From a checkpoint of a small transformer trained on Wikipedia.
Size: 2 heads of 128 (1 for keys and values), vocabulary 2048, 20.9M parameters.
Architecture: RMSNorm after each residual sum, rotary positions, value embeddings, hashed n-gram embeddings, capped logits.
Each number is 128 + 24 x the weight over its row's rms, rounded and kept within 0 to 255. Layers, rows and columns count from 0. The size above them is the row's rms in percent of the matrix's.

# layer 8 attention output (transposed), 256x256, rms 0.061, rows 60-68,188-195, columns 128-255
size [110  94  94 105 100 104 106 102 101  95  96 100  99  94  96  88 102]
[[105 137 174 155 139 118 106  83 177 107 107 146 101 134 136 119 195 147 123 146 152 127  94 116 133 149 159 133  99 157 139 114 104 136 109 123 128 173 112 129 150 176 120 105 116 141  77 124 102 160 134 142 167 142 108 127 133 151 153 145 122 124 122 115 113 103 113 135 106 143 122 141  97 118 150 153 157 147 126 119 137 148 146 183 131 101 163 127 139 135  79 128  92 135 157 142 102 148 108 157 119  92 127  82 119 121  91 121 117 143 130 149 104 107 143 131 100 122 123 161  72  91 101  98 113 104 120 135]
 [116 127 122  80 139 151 116 116 128 124  75 126 107 124 121 162 138 144 125 110 145 140 116 154 165 131 120 118 118 106 128 147  95 123 127 142 121  81 146  92 108 158 164 162 113 135 134 133 132 111  88 183 145 139 117 126 143 137 137 121 196  84 131 124 144 118 139 128 139 134 106 118 162  99 117 124 107 134  74 127 140 115 129 149 120 145 171 115 105 152 101 167 137 149 126 144 188 139 103 120  93 137 124 156 154  74 108 107 117 128 106 106 119  92  94 130 142 110 136 119 140 139 113 109 132 148 117 151]
 [153 116 173 132 139 130 123 107 155 114 122  77 127 162 110 115 144 122 149 133 160 145  64 146 141 162 140 127 104 147 119  75 150  92 129 128 131 148 139 150 130 141 142 125 131  88 109  94 106 123 145 145 146 118  87 122 122 125 119 140 147 120  83 113 155  86 119 158 101 144 119  86 132 138 129 108 157 181 126 147 179 161 122  96  99 134  95 116 105 146 183 119 105 108 145 136 157  96  98 134 109 114 113 110 137 136 128 103 165  92 129 106 135 133 127 115 116 169 121 114 167 115 184 155 132 100  99 111]
 [ 84 140 100 126 150 106 155 148 110 139 144  84 137 158  99 162 125 136 137 106 170  90 125 139 115  93 157 145  80 135 134 123 125 119  98 202 134 130 106 159 111  76 148 125  89 128 151 134  97 166 125 170 116 152  95 119 126 143 159 107 119 139  77 107  81 115 166 147 136 143 143 135 100 157 143 142 128 131 179 108 116 122 137 114 125 136 108 144  85 129 135 108 129 143 112 147 172 149 109 105 109 126 158 134 120 147 149 131 148 102 105 110 157 107 151  53 155 104 148 132 107 114  99 101 127 141 113 126]
 [105 123 119 144 165 136 135 165 123 101 117 109 137 130 148 136 109 168 123 162 145 136 123 123 124 119 111 110 151 109 107 188 116 111 143 133 118 147 123 138 162 111 104 139 114 114 132 101 140 152 141 151 170 104 148 114  69 148 106 107 108 123 150 190  68 112 120 107 141 103 140  42 115 117 138 137 104 137 147 100 129 127 162 140 172 123 137 103 138 117 108 160 110 103 145 130 142 141 156 131 122 128 105  84  86 111  98 109 135 151  61 106 112 165 150  82 182 111 109 171 115 128 127 160 126 155 135 132]
 [100 121 101  95 100 145 104 141 155 125  85 111 123 142 127  95 131 142 125 152  58 155 123 141 124 150 105  91 118 126 112 169 136 178 137  80 160 139 122 135 134  99 141 106 126 115 147 203 152 142 142  96 126 161 129  86  99 166 141  94 121 160 141  88 103 134  97 116 124 107 131 134 131 111 154 112 136 144  92 126  86 116 117 120 156 135 111 142 121 104 114 138 126  94 118 130 108 123 142 134 116 131 136 126 119  56 126 120 104 144 109 117 110 158 106 158 174 125 128 147 162 114 168 111 144 127 162 141]
 [130 150 136 109 173 115 140 123  86 130 140 125 160 138 147  90  95 150 180 173 176 113 132  97 164 153 117 159 118 150 131  87 143 120  74 152 121  90 170 132  98 109 134 144 128  79 147 144 123  98 119 164  79 142 179 150 159 148 121  94  85 105 137  94 148 143 166 110 156 101 136 138 133 134 151 172 115 119 129 139 143 113 118 140 103 155 121  98 137 140 114 130 125 148 110 124 110 122 114 137 142 126 193 138 159 130  96  68 128 117 126 164  98 133 123 120 116 143 141 146 137 156 128 118 144  99 108 124]
 [155 112 164 126 156 123 137 180  99 127 141 121 139 143 152 151 107 141 128 122 180 123  90  83 124  73  93 112 144 102 125 133 116 129 128 144  92  98 126 126 118 128 130 145 112 125  91 122 160 115 115 127 153 141 123 127 148 158  93 161  82 150 150 117 168 118 139 104 163 161 148 107 124 132 124 130 152 142 139 118 174 141 105 141  98 129 133  98 134 135 133 121 108 110 128 100 158 103 100 101 119 124 108  68 159  89 139 166 149 110 153 116 139 119 148 102 177 107 116 140 151 127 132 113 130 129 116 102]
 [104 105 103 125 171 126 100 149 110 115 150 137 102 117 121 135  97 155 107 112  99  84 126 139 148 102 139 139 150 112 140  88 121 128 165 138 113 149 114 162 108 125 146 123 129 166 163 119 112  94 104 179 117 106 121 132 172  99 143  95 137 162 150 110  90  75  76 150 124 151 103 122 123 107 135 133 122  89 146 103  62 168 136 127 140  95 100 147  79 146 175 140 180 143 137  75 143 164 147  87 141 122 132 149 100 110 121 113 141  89 101 176 105 120 110 112 144 127 146 125 134 134 123 116 118 104 189 111]
 [104 159 135 133 138 124 142  86 137 118  77  98 110 173 146 129  97 137 148 100 162 152 185 188 119 120  83 115 140 155 124 105 126 104 157 128 151 135 130 127 103  81 138 125  92 118  89 103 124 124 145 121 118 145 153 149 156 166 132 114 133 169 140 127  87 130 132 138 176 145 136 164 122 131 158 142 154 122 134 123 139 126 113 102 171 114 105 130 101 163 121 107 141 119  99 183 126 180 152 130  89  83 147 115 151 111 136 121 116 136 130 125 101 130 152 124 157 131 128 142 154 132  91 126 100 133 125 139]
 [133 122 138 105 135 133 125  97 120 113 100  92  82 129 136  77 187 124  99  66  88 131 129 162 142 121 167 136 125 109  97 118 108 116 146 154 120 120  94 141 146 127 122 141 122 132 124 166 148 111 155 159 130  90 164 124 119 137 117 138 132  93 135 118 133 136 128  99 121 127  93 119 162 175 130  84 113 122 128 112 169 113 138 104  93 145 160 101 182 137 108 135 136 110 149 104 110 154 173 114 127  88 115 118  79 194  98 127 117 124 138 128 151 109 131  92 121 139 167 136 155 120 107 124 138 135 126 141]
 [142 141 146 113 154 149 112 151 157 118 126 131 125 139 121 169 131 138 139 145 156 161 119 120 118 127 139 129  80 167 126 140 155 140  95 123 162 143 182  89 116 141 161 142 141 100 127 115 125 123 118 121 104 107  92 151 140 131 139 126 156 122  99 120 102  93 163 121  86  92 140  56  89 143 162 131 112 159 148 128 125 152 103 104 125 139  97 165 135 149 157  99 146 124 194 187 126 106 146 123  88 138  93  89 142 157 156  81 172 139  98 102 111 113 120 126 101 119 109  95 143  73 109  79 141 103 102 115]
 [111 131 162 144 107 141 173  81 101 126 137 116 129 133  88 138 127 131 130  96 139 121 127 186 130 123 121 121 141 141 134 162 138 135 142 156 170 128 137 126 112 118 111 145 120 140 179 145 121 114 143 133 143 160 110 146 187 151 116 102 144 138 111 128 134 115 133 108 160 141 154 142 130 162 100 113 129 117 104  72 144 101 134 128 128 123 174  96 136 143  94 109 113 103 183 111 129 126  81 152 142 164 142 139 114 167 164 116 116  91 136 115 157  88 129 129 130  69 135 145  99 141 149 109 108 127 142 130]
 [143  92 148 170 164 105 117 185 143 133 139 128 107 145 160  99 168 129  89  92 148 151 123 163 127  75 141 142 127 137 131 159 115 123 119 143 140 155 118 148 101 203 157 127 102 142  92 113 134 108 170 138 138 109 125  89 165 155  98 100 137 144 165 106 134 101 125 130 120  72 125  97 131 149 126 150 131 166 132 128 118 144 158 104 123 128 106 138 105 155 115 111  96  73 149 104 118 118 131 102 127 145  90 122  98 158  95 113 181 113 125 104  94 135 131 142 163 118 109 141 131 121  76 138 158 149 165  86]
 [136 158 137 122 124 113 151 101 142 127 102 113 148 116  97 148 123 113 108 104  82 164 127 173 100 135 139  94 147 122 132 160 187 103 149 141  99 112 152 141 107 139 121 160 135 133 111 154 119 126  88  88 121 130 146 149 144 109 129 130 147 156  93 116 113 123 147 138 129 128 135 141 157 128 156 117 120 114 116 104 136 123 101 120  91 129 131 144 148 122 147 145 134 129  82  86 148 115 124  93 106 149 157 114 132 111 101 141 115 138 129 115 106 151 141 128 114  88 115 115 100 129 165 101 125 120 117 171]
 [ 98 117  97 119 126 107 146 139 123  85 115 168 141 165 140 113  84 135 157  96 168 140 118 130 144 128 145 102 135 148 103 129  66  85 125 155 100 119 143 138  79  95 159 116 111  97 143 123 138 128  91 154 105  78 147 129 141 163 161 140  87 170 137 112 108 108 116 115 166 111 141 153 149 106 164  95 138 152 137 123 129 168 156 134  99 139  88 111 145 176 126 143 113 124 127  93 156 107 119  97 149 120 142 116 150 127 153  99 111 146 131 119 125 126 146 157 121 122 148 149 155 140 123 110 125  96 163 103]
 [162 150 118  90 146 125 137 118 137 107 116 105 139 153 132 102 154 125 121 151 111 138 154  80 121 113 144 107 137 147 113 159 121  98 139 101 109 112 114 129 131 144 128 125 106  96  84 146 142 146 124 143  90 131 130 122 105 141 125 123 149 130 166 153 152 110 111  98  57 105 107 151 159 110 142 128 128 133 132 122 140 134 131 132 158 146 155 132 132 144  78 102 133 100 107 142  98  96 162  92 138  74 141  85 114 153 125 155  95 136  96  90 111 152 129 110 185  98 140 127 140 149 103 128 149 110 145 135]]
# layer 8 attention value, 128x256, rms 0.0606, rows 61-68, columns 128-255
size [ 96 106 103  94  98 104 106 100]
[[124 119 122 152 128 109 137 165 116 120 140 157 116 120 138 103 116 141 164 169 145 124 118 125 123 123 143 130 114 115 116 137 143 104 177 133 125 111 119 115 116 170 133 125  90 144  95 130 172 109 170  98 149 125 175 166 150 128 164 162 139 134 130  91  68 122 152 153 121 115 133 158  96 119 196 179  80 151 126 133 157 162 170 157  93 134 138 150 131 111 101 119 152 159 138 126 124 109 139 133 109 175 127 123 150  75 137  95 122 142 162 130 172 168 148 102 138 123 147 166  83 106 102 129 150 137 165 155]
 [104 178 109  92 124 109 108 168 161 181 132  93 166 117 132 114 142 160 136 125 130 146 135  91 118 162 114 144 111 136 109  86 100 159 146 140 119  96 126  92 134  91 108 111 133 124 196 101 154 119 120 177  96 143 119 155 113 121 161 139 120  96  95 140  78 119 143 112 133 110  86 100 100 149 146 114 162 148 153 137 131  92 101 105 177 130 149 157 138 100 137 134 116 141 123 121 129 141 141  98 110 158 134 121  85 138 148 149 125 117  78 121 132 158 113 119 143 146 135 112 143 192 134  57 157 122 151 115]
 [142 112 146 130 131 141 138  68 129 120 103 181 158 132 139  88 142 115  93  94 150 137 126  82  92 107 119 110 153 126 130 105 125 114  96 157  86  62  60 110 163  92 141 126  99 137 184 160  92  78 149 105 135 120  98 139 148 173 127  91  92 133 124  96 120 159 126 130 142 122 138 151 112 117 116  97 194 112 165 118 132 124 135 135 117 161 142  98 132 126 152 128  93  72 112  87 119 131 111 119 108 117  88 126  53 122  94 160 139 144 135 115 137 110 147 149 130 102 100 162 166 133  84 141 119 120 159 150]
 [106  58 100 124 144 122 123 144 138  96 146 104 151 168  72  86 159 111  82 147 142 141 155 119 120 119 152 144 156  98 101 179  75  97 110 180 153 119 105 147 163 166 154 154 128 162 135 111 165 103 141 111 167 107 137 128 138 138 126 174 115 129 140 158 149 142 119 106  90 112 104 157 140 135  88 123 100 100 198 121 103 126 136 122 129 132 118 102  87 101 117 127 162 113 118 133 182 125 123 154 130  96 101 128  87 113 189 138 134 185  83 133 131 124 136 104 146 129 133 170  88 112  80 115 146 103 142 136]
 [143 153 162 116 123 179 159 128 144 171 106 127 120 137  86 116 118 108 126 118 128 133 140  76  99 127 123 151 165 157 133  94 145 133 138 154 109 112 117 110 138 141 119 154 143 146 116 123 163 134  63 140 122 159 127 147 142 131 161  74 160  94 181 104 105 151 133 121 134  88 118 144 138 143 108 115  77 125 137 150 150  97 124  72 119 132 131 150 108 156 122 170 141 130 147 151 129 136 149 103 143 184 161 142 108 114 111 133 123 132  81 140 117 149 142 143 108 155  62 134  86 159 139 107 122 153 135 108]
 [166 154 115 171 168 159 146 145 147 110 128 161 144 138 153 116  85 129 110 141 111 122 177 101  97 156 133 146 167 141 106 140  89 113 150 110 129 114 151 142 143 109 141  91 143  99 155 126 146 129 120 162 143  57 138 115 111 176 168 153 107  93 120 145  74 126 111 133  89  83 176 112 142 109 134 147 149 136 106 156  81 115 138 101 112 146 124 158 105 106  93  91 139 110 106 136 131 126 110  99 146 133 112 123  83 140  76  94 109 132 156 119  90 133 133 138 126 120  99 137 153 149 172  96 120 113 173 111]
 [114 143 142 166 120 177 116 167 130 141  98 117 113 132 138 128 118 107 138 137 101 126 126 158 109 100 127 109  95 133  63 136  86 133 129 106 153 113 101 100 142 135 109 137 143 125  92 100 173 156 101 132 153 101 140 136 142 128 163 155  71 118 136 121 128  96 147 111 129  83 116 118  97  96 123 121 114 175  93 121 139 161  91 132 135 127 133 125 145 153 153 125 145 174 123 181 142 145 123 136 119 159 185 144 157 137 161 112  84  99 105 135 119 141  96 135 121 130 143 144 131 115 120 122 142 142 182  90]
 [131 155 123 147 119 162 123 115 126 147 107 102 134 132 131  98 130 153 113 154 130 153 121  96 169 136 133 137  75 137 105 122 123 146  81 173 129  26 135 132 134  93 154 161 122 156 115 143 145 133 147 113 142 106 134 158  98  91  94 140 174 132 156 121 100 111 111 118 112 133 141 147 106 150 114 127 133 144 140 119 131  98 128 142 118 108 138 165 127 150 118 106  79 147 150 122 124 152  98 129 108  78 125 133  90 126 112  80 128 152 104 152 112 150 116 139 146 109 139 126 155 140 104  72 156 171 143 150]]